Each number is 128 + 24 x the weight over its row's rms, rounded and kept within 0 to 255. Layers, rows and columns count from 0. Numbers have three digits each. The size before them is the row's rms in percent of the matrix's.

# gate: layer 5 MLP gate, 1728x640, rms 0.0412, rows 16-115, columns 440-479
# up: layer 5 MLP up, 1728x640, rms 0.0429, rows 16-115, columns 440-479
# down: layer 5 MLP down (transposed), 1728x640, rms 0.0374, rows 16-115, columns 440-479
gate16 105:118131118094125110111134105152110156118157135155156154139140182110130158121129152109122106109111126121148089115132143081
up16 099:155104128106156114113100100111130151101096058161105111170101101172146109112120111171136124113166153133118112154091152150
down16 104:155104141115153119148128133145167111165168097137093122143118139115166076111130133112107087119143170109121121179117137122
gate17 100:126173128132096125140107133109112105122133141147157121107103088149183161145128119124138094140088117145125156147121111148
up17 100:137101104164124113128130176133170133159151154141114086136113123152146119102137192081132130113123131137108157149126118091
down17 097:150103091062128109049105142137148123127143084139149122155119167124162127096113083107136138114160130136105084114127110089
gate18 098:139146103135134122086111126100143081127122118128154176141150112124139111117135094102133126112124143088160151147122157105
up18 100:147136107105097104100123085086126148110128115105120097111093143155111116092142119140124094112135166124093134143122156112
down18 088:138120162119145104111119132137101109129133129141131140160156132113130114107136093113163084134155148089121111115126117123
gate19 104:084126120106115120141114164130121184101127102124136084149100110121148154147101119123121091139109114136177137115097099112
up19 106:131127172137068131157125116155129133083141135096129152141173155105141160132104155143118174140083105133101109107140123134
down19 116:127140096110168104101137147141160098118127088159143093117090150124144109128116107139140064155121139142141121144111094137
gate20 097:129152100124122169142131157178148157158115124162117111098135084101114154145153134120156127109104140146113113167139140114
up20 103:116136163118146137122134152165148124114139093114168135180116122167191125176121174109131122087133116103116112149115133114
down20 098:172123100127150091133125115176131123118124145134144085124139135138127098119170145111106122152122117118136102138093108156
gate21 096:167154165148144125119142110176137125170129149160147132161164110098172125153144117130120098100123149156162153128164111138
up21 098:131152089165117082127126147146110086132096129162109152111132146121156144086171163135124108158077149150096126110156127148
down21 093:125128111105088124137134114111141115162158091128081149114122107163142145118105123181105156145125156161135153116151105073
gate22 099:129168162122126100095120158093150137145168119136102121128123156103102110158122142133101149105089137142138146146148112138
up22 099:129178108119106124155154133109141148124119132106103110170133127118116105165104120171090150150133142151129099100116098172
down22 097:186118129158132125119115136162158136160095088141137168110084081142120114100068125135150147146148126135116127124167163136
gate23 102:111137108101115105146135118115110160135139116136119128164171157117138110155132060133156188107079127154079085137165111140
up23 102:088105124151157102124132159102136109115126118129147112127138138131162156124134114135166122136128119101141158128150101111
down23 103:135158153116138158128118079134116127113123113097132156141119132128142135171119118137133155116148097132109147091148132101
gate24 101:119083115157130179102114176110103105086127138094136142118091148133170121132159133105113086096123081117153113148068142093
up24 099:116121071164163158142111153153158144149169124152098147130113143124093137114150146103150114117120129158121126128134154127
down24 095:111102164142129112065135139127085115102096111128106107172068170100114111110150103112184115120173089139136113139089104114
gate25 100:120094139150114090140083100139110109168118096156131144144107120151114132118141117126114118113162094196095120127119176104
up25 102:127120141109115164147123116118164100105139128143103144169081193120163079164133158124124109088131151145118112142119150180
down25 096:107078059120099136138138153136106093168155138164121104136148156120138178157108117157092109104103141102144144126127145145
gate26 104:144142142149115148108134139112107158099171126119148127113127093109147087116115174119117087175109113093113127144144122144
up26 105:164124143123134126142099120078157110097119130145155157130135136083134146155134122112130140123105117081120109188122120136
down26 102:095113116162120153144127128133127129106160101129131123149136155086119089137146117100110178091156149123124113154132161114
gate27 102:112126102144108115116118102103150135096152090113140097126125140115165104161160098122101131094137083105087143129156109090
up27 101:128089144142122119134158069117150145141150141098138135130124127140128153111111159140094095134131108106113110170109128113
down27 101:131097117115124169115165120126133163084102169105139149086090099156123151122145134083102124139159092123112104098148105091
gate28 100:108084090146139124127143163176100073154103149146151129140155096153082088131109138125111128097142121123107099144134117126
up28 100:099114106106121117164141130173133081121155173116083124098117140117128124139089089130134105184149137142096139109135122092
down28 096:123090102116119113170105093120145181123136101122115196155101132142145118128081113144100179141164153160119190144132139129
gate29 098:113147155133127126135082108112140144120135109154146108153087112117168100128099082178181126180156140105102156094150148143
up29 100:106141112116113106169124126130151113121117159109100146110132140130158147105109117124171134122127153099147137173181119166
down29 097:143111112115111133108120123088098138116126128129137138153152143077143097123133171122129132080147118126138159163166161131
gate30 095:139136091134134153117136136107127084107117126137111109102157074113138138163078158109113117138141112149099136168139168108
up30 100:145169143116103152122134114162141133112117167113098080163092097115139153152105124176121102113104155136154147118137144089
down30 102:154123119120123152107100054145144137142131102154112155136145117114132140119127156105115128115101073122125104126143119148
gate31 097:148143080154142122109149098146136135111151082102115143082134133137134130087130102127097114159115154151104129118113111116
up31 095:077147105143141124102146154091118154120080120101158155152130119169112169126111129143138124154135119101100094131132114144
down31 092:159129155177092109114119104116152146091146174147129108127109151116140083144130116129154146122104097161167183098116110145
gate32 108:108136099135136090098133122127176114132153141140151101124090131094147118141137115186119173117155137156113103118147149095
up32 106:162105132111122099123161128118116144165126151109142128127108073163090162118106104091120086145139098109106113125153127165
down32 105:102108100154116096135063130145119152108119153179139130141139085130127147109124158123144127151091114133116075137115153111
gate33 096:123147143154109115182145143121131143154123159135135083148122114102102163111128104106116142094145118164114164129115102150
up33 102:130103152160148136129130126127161135082110114096163124150116106138169116161132089087089134125145179129151101118175160106
down33 107:128159095138125179102119126078157079136113125137094121112154110125140139117149103113119126107113115086122107128102106108
gate34 101:151111116116137124115158102130115106130098148104125135156117142143104153134120097142130109145108091117151145135106156113
up34 101:127129170106087117165090113098135110114122131137142090113150123141105124130150117152114149160127118144127082127176101096
down34 097:142107155148134108133136110164161142145117135123105124148132142131148158145103118127123119098140113118092103127111101136
gate35 112:158094138106141113129109116169139152151129155147079117094135173154108109100124114154118120150138083157083122149136133117
up35 111:149090133142101147108150136168151147100098097105120116120145165101134140123098121136148102148134128113127145135090136172
down35 109:161086140129098111137139167112152101142148120146117106124126143124146147106122112138141133145142123111116142030119168149
gate36 096:158186141101147141107110114121130105143079123135118149113086113116152086129113126107149139157144133129188115125152128170
up36 097:101148151168087142145162133149096102142138154161139164138117117150171108113108103108110164149154154112135148155132136081
down36 097:142163141150145139164079108135150113115112063123129148089120133102109116153123131131118105140126163150159127114130157127
gate37 097:080119114103161110101132128152159099106203171136129094142125111090152157109171109136146153104142135141147109127111164117
up37 097:191138155142094116132105121126110105095110129132112171127154154123108078135107085138176144107117087119125116134089119132
down37 095:099137131085089141122132093193147112126122121150141135116111120128129174152132105168162157137106131137130147088129161150
gate38 101:155122094161136131129123143130152138139128142132130177131117177113144145107120144085121114136130139109130136138167126131
up38 097:154160121116141145127100147116120138127139139148143099100140124136138122157113114125162165104163123122135153119116156118
down38 103:160124083182116121107115120161154158104093132140122145129130125102123149104155131095077159129105145162163127140124148111
gate39 101:108110143117121144130130131103144111133130145149128154129090134090132104130164117100144094135134080140120112116085093130
up39 101:128143174142142089125145110093109146111097153140148138170136128163138117143131096084119126136092133166119188141109088124
down39 104:102126133110102132107125170095133143117118130074133194084118143144149111106127106145126143133086118103099126055114081123
gate40 095:111144117125173151126092138079118143158085124168120123145076133084143180158159140098118117148105144122126159112098091101
up40 097:122160094154139136130109130152146138117146138132097164159147120143124147136125139146077153129139163121150109152162138101
down40 101:144108138122125129127124089138094064134142112122116131120134074133157108146164105127153108125150112151134114134101149143
gate41 101:136105124142169124110165129116125180154113155138176137119178107103125116157144110112092119095145140118116107131136123089
up41 102:160114126129087108132086153130084093135134135123134085117124083132156157147153132115122168123142104125142100155155147126
down41 107:132144130178078109146106147123128106114128130124174146129162167125110138101116117098103143127147111152100189135150096095
gate42 100:151134074101136117135158100121162135134140133125127109164161140145126136084157086099107148078140162165176115148136123158
up42 100:162118143175139126155147149113126096131151095111118104125132121104190116118140159173152137156130166144136125160119135135
down42 098:080111108137116208138102139125173151111167152151140120150156119141133158107111138130126132089135089138135118147113148078
gate43 102:110084092167109123099151130131133097121106140100110155139152148150143102095144117106157118126140150144113159154090106093
up43 098:121125175180126103139117110133166162129083140143127157158120113161096097128077127131110126096125081112133087166148101138
down43 096:143095141082179098140108131093143147174115108134113133109134150123142158125140136102119125110084093113171114129136130120
gate44 103:069130105119104098152151127105131123110150128082140154103149150119137157133096111164162133152098127110165116102138137168
up44 098:170150168149132129153096177103111158087182098102140151179155107153085145160086119083105145110133108131121126154153147137
down44 098:180149164124131109128132146081140092123093106141080115142100140116146125128121153115129099076114091146080109123103131131
gate45 098:129100132160100092164090152145120172109116135102119137130126115108177164093127144127102121124126117116140170128110114129
up45 100:152130136139113111107110120149099108120162134120079123130160128075113159153110157131106159162140147148171135074123084125
down45 103:116110111098113152123124154122096157128133123088104139151091154100131100120083092130156130159132110160098120145138119143
gate46 102:133091158141148157161099107152147132135105132158097138144103161153090110088138109129143131158151122079141136085117089097
up46 098:120109161143112108145133139131096178159116155115169136123085138106102156129152138122116153155146097143098174123139152162
down46 101:131098151150115129140133109137080134146123125149148106099146156143121131131079162145106145150132113112105073146150116144
gate47 100:155160178108125096126144147109153131170133122145069146151116112099109143137111114117126154158127142119137135122108148095
up47 099:107129150126121135164116131087163184114143160138140155146153131125162154154110103122112141168125111154136183174131137145
down47 104:105132133076121121130120113164123112126131164076160120126165205114155094150087097126130126124134139114149097121128143189
gate48 098:125138179140144123142155105141107144136131105084101121117106141110113117180080114152125089125129127139130148119128144133
up48 100:187159125111109131103112119153109144136093107119130131169107124097115151105141123172116161152098177111139113113089129110
down48 099:161134150153069129113112141100131135099150119158158187145146111169146145142116086095126090072120089120147139145143133089
gate49 094:103128100094126143139124139143121130140104160143111160093143123125119147116127169127140132130142072075135136144163084082
up49 100:122149148142124142155143139111088141121154124149109124121123150116138156161150171157158153116099157109099142099132108148
down49 098:147051141183127115202105158129158123145103145129125113116135151160117108150175102091119175122122095103135104124149178121
gate50 102:169129135134109094106131118137098109111135130106127137118165098106136099167118102165098168127149115133130154110158156151
up50 099:152139113142142157126103137107162102114128153184145158149150155125123136102087171127144108145145174163143091141149108131
down50 100:137099148163152137133156129158110155157119134170107094137155185182099136141130153101120121146126124134047164162162146124
gate51 099:105106154159169154171111097128135089106138181104121149160130117133110112126124149155148091143134082125081147142149111158
up51 100:138136095154118169126133144129118156131145122107116175142135119132104146113142092153119125126099112127157108158123085092
down51 097:139103132140159085166137170170161128102162126110124111140101113133094132116133138139113146136099080138112142148112128104
gate52 097:129159144132138097138128118125137099138095129123166123120149129133118087123150149143164120127112127116149108115142100123
up52 094:119145139107144132114150127143127114137091155137093159127135080090111138126155170161141153148104126125101142112133113138
down52 094:138089123125086121118108105129066135114084096147149156152131092187099147103096105125138137115128146135141155155152138150
gate53 099:097091141117151116122121155090162139134158126142150101103128128069101124115139073098126116090146128158135131114103105120
up53 097:120080103115160158114175105112125163139107134117103130146112148125160102105155086155137096095147181110095164109118147112
down53 103:145098141089137184111107177111111151107132156091123116136119161151151146154177170098087052174118182070146082131133154104
gate54 094:133131100168094096132107079141170119133149113129151127110153100094123095103157160163143117134114082131142118089100141144
up54 099:145148109169122094136156101138147137130098115162116143134110122088123131151130159130143143141117140140142123132106134158
down54 099:159158085128109125103112133108119159140124130129126135135130094111112135126115142093176121143129085107109131116120155129
gate55 093:107167162133152103128128112151119139132111139153143164114095173086093119099152089118143120125128128154090176161135121143
up55 099:160091102082104158125131173126123139144122094143143141119137108130128137116122124165134108196115151126124146106133144131
down55 101:130127111085188135076083097136129126063116141091138086129067158135103142102114160103134156122099132133129120132112126168
gate56 098:162145111166098140094100125140106092129110079130126122091101124133136123160112153104107128135147122158121144123117098093
up56 100:120114149134167120147118147107097108147128123126135138098073095129190081117093090120173113127116175160163102141130101130
down56 098:114129105121111151124151092098093124104121110121159102133106101150130096140164147103162119159133131141113143128098128169
gate57 103:113113129101151103075152110157151112145112106163139161101138130121131143143132145149125110124143111105143096094153160136
up57 097:080175125102141186140143164100075130145113126110103118119130140123093135111107152095126141126110138114178078126136079162
down57 101:064100122138125177116137133166119080125145157125114156131089090134115136144127141112119127152088133153150125127119154095
gate58 102:144088133151115115154132116126136154126130166166116161096143115159115124117112140158111137124125155101122148106169094132
up58 105:132111131137135083124092145131118166087101132115142103150143115128107145162124123142131128150158159080106126151109145117
down58 104:087153173123117116138114115198134168128138101115168149083129065134143152138149142130136114110160162109139122098153062136
gate59 094:144125133132151097119172126107139148090130150133120120142128098133110130107141114158146120146089137155148151139116154110
up59 097:108122125122132137116166114093150127166078122089132151156098144126133109173137117155112100153135133151146133148150128118
down59 101:129151124121111147130105146207119146105123143136145124136139133127115134084124127097110149121122162124090141136103119174
gate60 093:187146109169142139114114098116139145148105116154158122124150099105132156136148145134142140153127127094135180107126128107
up60 098:100117184101102139132121109143177160116112133133098142135166086109127120153151114149149138155172133138154115108165162103
down60 096:153126128158096100106172136141135124148124137126147123113097133124127147135146080130126104118157199149123093151120173080
gate61 105:145118086146135144185117145104110145122091101146105167133109110128128145108093132144115127141163121079138091149149150105
up61 099:134129083130161117126174134094155144150157121144131080127188129132104102080143150145155168107079109147143088169136136130
down61 097:130176120112133169130062166124154144169138149120129080165133145143131146152186149145149132176131123149084126121113173102
gate62 096:113130103140120109083129115137143123125103110095152152131108105135082131145138098098113117130181111108159133105092112078
up62 102:130123142160117147162141116103146109105142137102157117159138197149115118153149157152126096092100097098150131127124114115
down62 101:137132136133110102145164109125087117133119130145124174106105120098119114121141106100136128137181063094103160118174120152
gate63 100:114122156079143117124141158137128118094184121142083103114156106120086152112132150098163108136092101128077118117115120111
up63 100:142099108116160090130127134096178191127101151138161102126090168153141092122106138166134150161097117146132087129103111158
down63 101:134170131139127149126125124147164154147126124126154139123149153148144095114119105112146149102126134109113126146150146133
gate64 100:085136136138119145092155118150160134187125125152135124123143086170120113131160152146117123111137187170140153109118128121
up64 101:157119100108101082094137099149141123099111152126107130102098152141110112096122112171127131177088142125101146141112108155
down64 096:132108108095117139096147139138124125086157158114123153129132091142121164128122112116086101140150140142170159156128123106
gate65 101:121140152131127115148150139133148095093130164077124141145120138114165092151116151150105143136090162120100159121136128132
up65 103:092126094114154124149102102082082129196134124115116155090101094150140160137176123157145120086107146182120119152134126157
down65 105:127127125144119140123116132130105139093104120126171102136131118125146137115127164149120129136137110068109156169121095132
gate66 104:145101164104136102142176128108101089111151103109122125144168143108131090107139080143132145157110144170080122103138168086
up66 104:153151137139174172161087115122125152125121167152081127158134091153112136146140110123126110113096098137166140114146136112
down66 099:135124086132150102138134169096163093162090113142145130127091152158129158170165118100107128100123130111125138143131148140
gate67 103:113159112115162119142128138101126133097105150148105156105093093120130083127120119164166093098125112115132089122127131138
up67 101:115105123157120166139118145122112114148134138089145132150097147131110114106159103086161141161124162124175165143153173122
down67 099:133127140176145146151151161142143111208158138161120193134143148089123126098117154139129151129130158124113133176082109128
gate68 104:104118127104116116121121152121151087100144090148139116157146111160131143136152085136142090145110130126118121105126087138
up68 103:156109142109097133115159127117112146146165146120112158096099095128155141153091136144116090141123133143099117142129108128
down68 102:135073166143132078116112121135148127140130122146127097102116163153109168066140180135099143105131111110108159133117121129
gate69 100:113117145153101166118080121126116118125129107102134121130122079111167111145163154151122174106112124164175153075125133146
up69 098:116125077111120088187127146134078159119126134108097120136138139193144116137070128132139101103157129127138084116111104155
down69 099:113125097152141119117130153140121128122120123157141141100102097134116151108136157150118111123138118139130142118185140106
gate70 101:134139114141134111125100130134107138126120133137096127156123106160122137126133112091091127104121047112123150129108154142
up70 105:133149138159131099156154139135101114108142127147158113131127123102087108144112146100179138095138117142134092140135152115
down70 107:139098147133154113149123145132134174116150158151129149089103122145159123118138150081129100168133112126126137151101107143
gate71 101:128082115150167111148141125127129122102143100116101126140115152116147093106119152123156148125127121154151121146118083117
up71 100:151141113145140097098086131112143150117091119105167137090101148116126115183146103130091173129118115099106147167118134110
down71 096:133106143127145148145172120112137115137113118139121140124135135132110152117147172120089125133101162140125098101110115104
gate72 100:101118165151143088129115143119092126138133151100152111083114138121126172125131114128096149100126107110131099126135163136
up72 100:115120132135110114152129097123116122112133155123135095165141115121113103092118148169132120149102151133081129127173114165
down72 095:103170114144165142128092181114124104118116120147112097120124154113124123092086110081104147117110134094088193096123148161
gate73 103:097126106160141158127164081154087127133148111140152101114145119126170121117107106125113130151142122143144141159093120147
up73 102:123128145108130164156168092138129074131111144135159153151139091113121119132118104150170167151134147128124109155114078098
down73 102:104155126119138115137141143110080136171151178119131165131155104140148193119110135138127147151133138115145129109144123151
gate74 101:138137174124131092116094117106106172154132104132115113179109160116148131131097128155137106108174154148110104151131120099
up74 100:126110170126124133111116102166105145144110119125098130132082119122128129148172164117116102119119113112101119147150133108
down74 101:146131111134163048174151131133106092145091137126141171145140160126133138100114130120100123085113096123127105116116110118
gate75 098:132148156128109162097155139109152119117148114078125140101110141129103121129117101149093141148095087137145140127123122125
up75 103:149119121144104141095123133117118164093134153156110165148147152114175098101122109122101107151109121123135137124108145120
down75 099:117153135099137114115090097138119109133086129123096129121145126122092105089142153158166129173155152135133141130134106110
gate76 099:099090139114147210122129136126139114135166131118157123127138137139089111125150116158137177161118097127192160099123109107
up76 097:122125108116169122155147100120111126122160113139124150123146141105083172159102091172113122132123143163085119155099111098
down76 098:162132113112166111131124095132170132122130148115108126138137142096138099132105118068142157154145120097104101136143149130
gate77 101:076138143117133098142165106126117153150150134102100139122134141151106170114117111129151097142139066093142114120111177094
up77 100:099145136140148129079154145121104136129122145098163117133190167121182104162089179094121107134156089133144166127104135149
down77 098:103137096135113155125137146134103142054120091129175123091129120098118132112113147134107117176136127159147161123104118114
gate78 096:119158125147142125148099156163181105148117100144124097153146152105083156181131157137118098088163098159119137119143154096
up78 098:128130148132101130130166164139090103131114124116138107094137110104150165130131096140098115119096113128093096174103139122
down78 102:134140117156160139127098097118154120168130135143107141138131171175087111119133122146133140133167104108147135103133122126
gate79 100:118089151090125129153147131145109132116121109114135129122091127155119127109123161171122108153139120151100133158162137112
up79 101:099128135129140093109120146143149129109095166147118142171109096140078110149088145078110135118151156149120087106130116102
down79 103:099168114133103154131089130087095115103130099136100064158108135123137124158107150151138091106136145107110140101117166126
gate80 096:140143128111156128154114162134137106142106100111114128132170133124145143111092147138140136146138148137105105146156148137
up80 098:132135128110135123145125144110111165141102105093097183129157127164152135156105116098148123115123122140144156071124121173
down80 105:108113152158093125139128144127156126162091157097156133177101088129110130075141146114171135166108101088100094141116107137
gate81 098:121147096107154117145100102121172137123138105179084118166101132121074107152134127149118140151140111129128149134118141129
up81 102:083093088155151156133148083120112111152154151119120117148122107099142120109124119151126106151153110154075151095154141095
down81 100:121143171161092109112138160133152104160135126130125080136115145131138141138126145155122120131130150117112119153144125089
gate82 101:106156121113152143086141105093186148101114116105158139104159151147152163158132134156139137130115163164153191137102088160
up82 096:147120133129099117185156142141157152119134111132091102157111122104137133093166150128189128113151072144098107118139137156
down82 096:102133131135055097136118081173172110096124148115111126134125124100127104132150133136136185135089099121099136138102115126
gate83 103:126127139111112095089113121170109149141117151102119135142135160131100093145091156140128129135083105155113137136128146105
up83 105:112106119119091134116101130156111100175099150140130143103109109121124157155131129141120173146126144099113132126104165144
down83 097:120142100156118135135082125110101105094129143075134113146117116109130138094101172124128125149111131140123124135102137118
gate84 100:139120199094110123171091179103096116171158112146138114112104106144128120090134058141152122143121083128118108149143125152
up84 103:112152182135118130163141101102144137147080143133179129106105167118123103151118169123114157122153117183131170110160108103
down84 102:100117090167141104092164108137120116136147137106140154132138141105129138099155125103143143112119156115132097122128129159
gate85 098:129101134134094138133116166117177108087089106144128128140169134163131088133157137128148137173137113127108086124122116161
up85 102:086069149087126104144085147117166125102116116161129125132132178157100164140116151152151178130148180135114115150158109175
down85 102:148108145122104189123116195085122114078121172162159118158109114126129116118134106126114139120127136124135091152131122127
gate86 100:120101094119098112168136105134147156105111127100107107134147101154076129119132140152081121101154123129110149137132119113
up86 102:137156135125143120113145125067153108136166158109120147137095122106132169123096131134119111098136134137160185105093152136
down86 096:116082130144124097111121118150134123133071131129123141123146142129139133146153126120121085155103126085151084156108133160
gate87 099:098095096120164150105107128135137177151156097113127135102115132140140164111118135112108106124147117135188158142131123125
up87 103:102121105125147132117101097141127138141157119144120154157075133118127152144140108160153147115147116172127116116127107167
down87 103:137159158136121135140061142130143134108108139131080076129120125117114082123122141156121095121125122112125119148137139159
gate88 100:094169149113164129111107128112147101140157180151147113172077134099144157158112159109110125143122172070102130115093115150
up88 101:173086095126099125141155165126099101130121114113114149122125172135120141172152123117149100092087073152129107140148090113
down88 096:136118129147086111122169161127127107075133124134136123158156085130103136126120130136156169133147098140145167165150169090
gate89 098:106143079172113136145130117115127083154119128052082106116104157116085100135166094132099132131142129111141092064087137125
up89 099:139104132074100116144107089155082116079147118124159101145133101103092119120114144129122133103079138141090127179110148111
down89 099:122142165122122143153127127140167134123082126172139180123171143134137173140131135107113111126127128142122081072152143106
gate90 104:132113151149150134084176129123132144152116092122129106089097152104169140129128102149092114178112136158129120082140126135
up90 099:181104127165151122125117111132127159117111093119133075111116115163143136156136136109167121117074138124102142122123123095
down90 099:070126135157124146128139137116168125115125138125110140108123155134127097175128111109121158113132136152135124118158097154
gate91 096:145112145099105150104146104119149132147113086159125161128157161147138097087113125131105116128123130117117133122106147173
up91 107:132096108167111135154130125138097102082132142159126098151094108090100166118140146128154133121096095140119148146149122146
down91 100:141141136101088123130132133117127091131112152119129134152152119148163115105124125161111133156110130091153116131104123140
gate92 094:098161145136123156086120118106084120170121103128103142129121128118143153114152098137137076119103112105162157099130125149
up92 099:122130111152117104146093161160162121089130100114115161108150133161179159125143164099131117113191118149141156145085118162
down92 094:187119144115116087134135101056092151146134160136144107100072109099083111125115144142155140082128129101100152135176145138
gate93 102:085140103096109118110120107157155102084114165146090124100107164151153121130147114140090103134131134112112113142146149135
up93 098:104087121152113151128138159112115136085128095114096097128127094126162116147091096113116075158110086193136132135120108133
down93 104:154074145146131126147145129161143136118149126100154119131113094143126100090105133127133104115141137136151139149133149124
gate94 100:157140122096172155126148145132149162142176135161134112120138103153087141121156123140171095114114113092125120119142095101
up94 099:130170134128148170115157164119099086140134096114149102109133124130132116168117147136165150119147124121146112138084170113
down94 105:154126123143117133141137154100117077154127092095142096160153110138140102157153156084116121145147139136133118136142144106
gate95 098:128136171109136148165151098108125112122123114133138075109124100154137093078121132126145110156152098100106089108126158123
up95 097:181146137112104144114156098162119109136151097117166119100169134127098136105139126111180154107140102117097135173135114183
down95 097:132166124163122126099105110130111139139077190144099105075097105143113131115101104159118141091108109111134152114107155112
gate96 108:112067142122149141178083167160110114100097135123178152164088154107116103131119106098111127156136140184141167097148087100
up96 114:088096127116178132119177162139094148141101106165080104084099111145105147113112081122178124153131136174129122110159110092
down96 103:142135142089145132114094089118133130119096149103160126115119107143145136166163098143110130137116128092124152133113110148
gate97 097:137102148092140134140143121105119117116139126119131139117155160147150100143165105126145164163132106132095113130113144109
up97 094:117131100138164101123098171157104138143121099123150107137153106146158099162166103140108171123152138125154148127145135088
down97 099:129158154127128138130135146146157101120143150112116114057129110131120165083133116135124136159124150131117154145096123141
gate98 099:159088123122147152155133121146117153132112101168134110156168109124109114099131103147122120117169144135155128138122123149
up98 098:123159140164118137090101160162086129103158155130142178098178162110133116170145109139157167101146134153083121089126114118
down98 097:117174077092133143144164111191140118158142084158124118159117133120098104082131130118159123154113123133172105099118105133
gate99 101:133157084117155153131103109133117147122149099133119171113131129143178134146120133105149150089170115139116138145155087122
up99 100:113101116150145170139143182119150161124122138125134093102128131084124154093091118108134075126135137158115119151138097133
down99 100:164153103166129125118143139111152183105114148140161140135179150117129129075110138169142131158127143102127111073115181134
gate100 101:159139141154166129162121148076151135127147127089114092116150095143152139138145120084123087156095133160129127124149160087
up100 103:098132114148142085121137124129078116088126118108150112151147170127128159161138088113085104140068152120117165142141121148
down100 105:123105146137156128177139143116129112116090138137153094125122126113134136103136137113112111137129099150154184131137106178
gate101 102:112108122140112135089158146130126137143112123129145124141107151127158132171102100120127154144144130133136136081131121140
up101 104:112175162142115148134144125151159171124098116150142157088100172142078095134155159151154088199137120141154129135155129105
down101 102:147087125147136125107143149147164145110079141153139115130157111120170128130124159127119143129135129153114144133186122155
gate102 098:155134154139130117148118110164115144129121108066115143099154126127151121117095117093150144154087119094155121138163130103
up102 097:160162102093123126130122162100177125099106129079136151158181167102093113130112113115114147109134163140147138102148151106
down102 096:102126095127089158142088127126126147100096105176117138125133111120191139136077146120108102128082105114150122177184114148
gate103 100:130097114137118104137122103120154142097119172101102114111100082115119136137120132144150113132119150134141126091174102167
up103 103:129112113128121101094123127118123117146103098171155078085133130122117134131117129087147094128136108137132096150160167138
down103 103:109076113137090147137127143131131150148111145091129161136116147118143109162101167082089155112136097127168105162098140140
gate104 104:160101145102096160111156105153095156144113098126106160173162140158141093120106118143139168102147129150159135163082097142
up104 096:121143139136099127130109131173146127155161117092092121108152162105154111127134135122118133145095114115125101110126108102
down104 095:131154192118131086105155129187077158097120131076140118162111128112084144131124120151103105113110118117133145102122108137
gate105 100:162144108135154090143126079141143123126143145161111135133119137111162145142144158139094108151154137133125068153130144135
up105 103:146117105123111158111083120110109136087100113123105110144119078134144103119118111096152149165115102088128127174107121111
down105 101:131138138128120129118151129112161154141117133133152119115129156129131170114083146120151093097124094149137141172123133112
gate106 101:084092118107147148119115168156114141106129112123126142104085118107150086088139112147093142143127140103166134155097127136
up106 100:131142120071134124106122093125118135113147142140127088119151095120105191109118113149150119086071118158072123122138147119
down106 099:108103136108170108114137133144174111156117073165182137079152139142068142081131128138130122106110157136155113067140151149
gate107 095:156119172151158097102103122123132150112124094127078149152130147160136106107125113138090147161102139159145149135125126132
up107 096:151122160137158116179129109129118133165141137107129157128153146157119111129147105148101115106107137103099111156110162093
down107 098:133168119132114125117109131094128156123146145128101139107101154125130087143147139155086135110135133097146116108160138102
gate108 099:117111129149108136128130113108153118141109126147129100083126108149099113143113110182118137094112128139082127171139117135
up108 102:136160130111167125102150131146157144106109116117130176109120152139101123117101120145097151144129134165145149114136168162
down108 101:116139139158126116166120123120096129124119129141149092130096113121118161097103086117158157122126168109061121124148110116
gate109 099:127111129112118107177146131134107107132121162127101085148167111113157093147109150138101138142133133109105150139115143146
up109 101:098128120131124100138161168130161127145174106139148141089128094132178122139132096136137147123103125121157155136134091139
down109 097:157140114109144099128091132083082119139133126103109106115104144176159153112126105139139126158143111118125125122077112129
gate110 097:122100151125139149094136141110147161138101082124091147140123148135114085113106165085176090123133183130171152151147119101
up110 092:116082144154099129082158175167108128164082158152126149136121167076133112151173129147123132124139147125129146111139101114
down110 096:147104131132133126191101111118108119132130146141149108178149122152168140167112078102138073154083076106123145201137103084
gate111 098:124124109126093112140123138112115136154113098118119147133158163130151124105148116137122141178136081095096148155144173141
up111 098:141177116159128100111138134107116167088138145148109120083145097075119088146151127092127083157110136121167176134117178146
down111 096:131151085120106138085144089162123108156145125139094133157104128146144139166073116140102155147100120106127122124120128119
gate112 098:135106125155139173116128152104122134113167152135122137153136155123150133149117129133151119107108088117140144146125101164
up112 098:167132123122172155154118131099116119147106121156100110106155161173137147138151158120121120138093135161121113116105163109
down112 101:148131171118137096164136098127146148133120107164153136109139103122126121096179137136132110144132151124092155111173100075
gate113 099:120136132149105121156121138152095117134107128082101158079092122142110093137177138162118144177172118090115100086120104129
up113 102:098136123130082127166082093162126189144088131108100172118148086111139100117173157134116140139102096169130100153115138101
down113 101:123130138128107118170167094153105125134180118105112152110111132158108141136080147126173152132193170095141160116184133212
gate114 099:127148126140141133133115167106145149149109103085117126092094093086165107125148135104133158165161150144106141104125151132
up114 096:123099182163128102104154128084116095109167173133133111123102116120139144152110140102129104147142140124089090123169166097
down114 086:127124111156124087125132174123134120154121126142135131147132136148121116144167117096091158171094124124157143135122122154
gate115 106:095154121107154191160140104112127133146130124098138126092110119122085108128108106138127139164153139168171118086109132134
up115 100:116153125123152134161157103125080083126133151112127082137127107113121120119152151154156133148162089126164120092131086115
down115 099:113087085102134166153119132103103118147091118121139155095096050171105154132116110099120153125110109159145164108117113092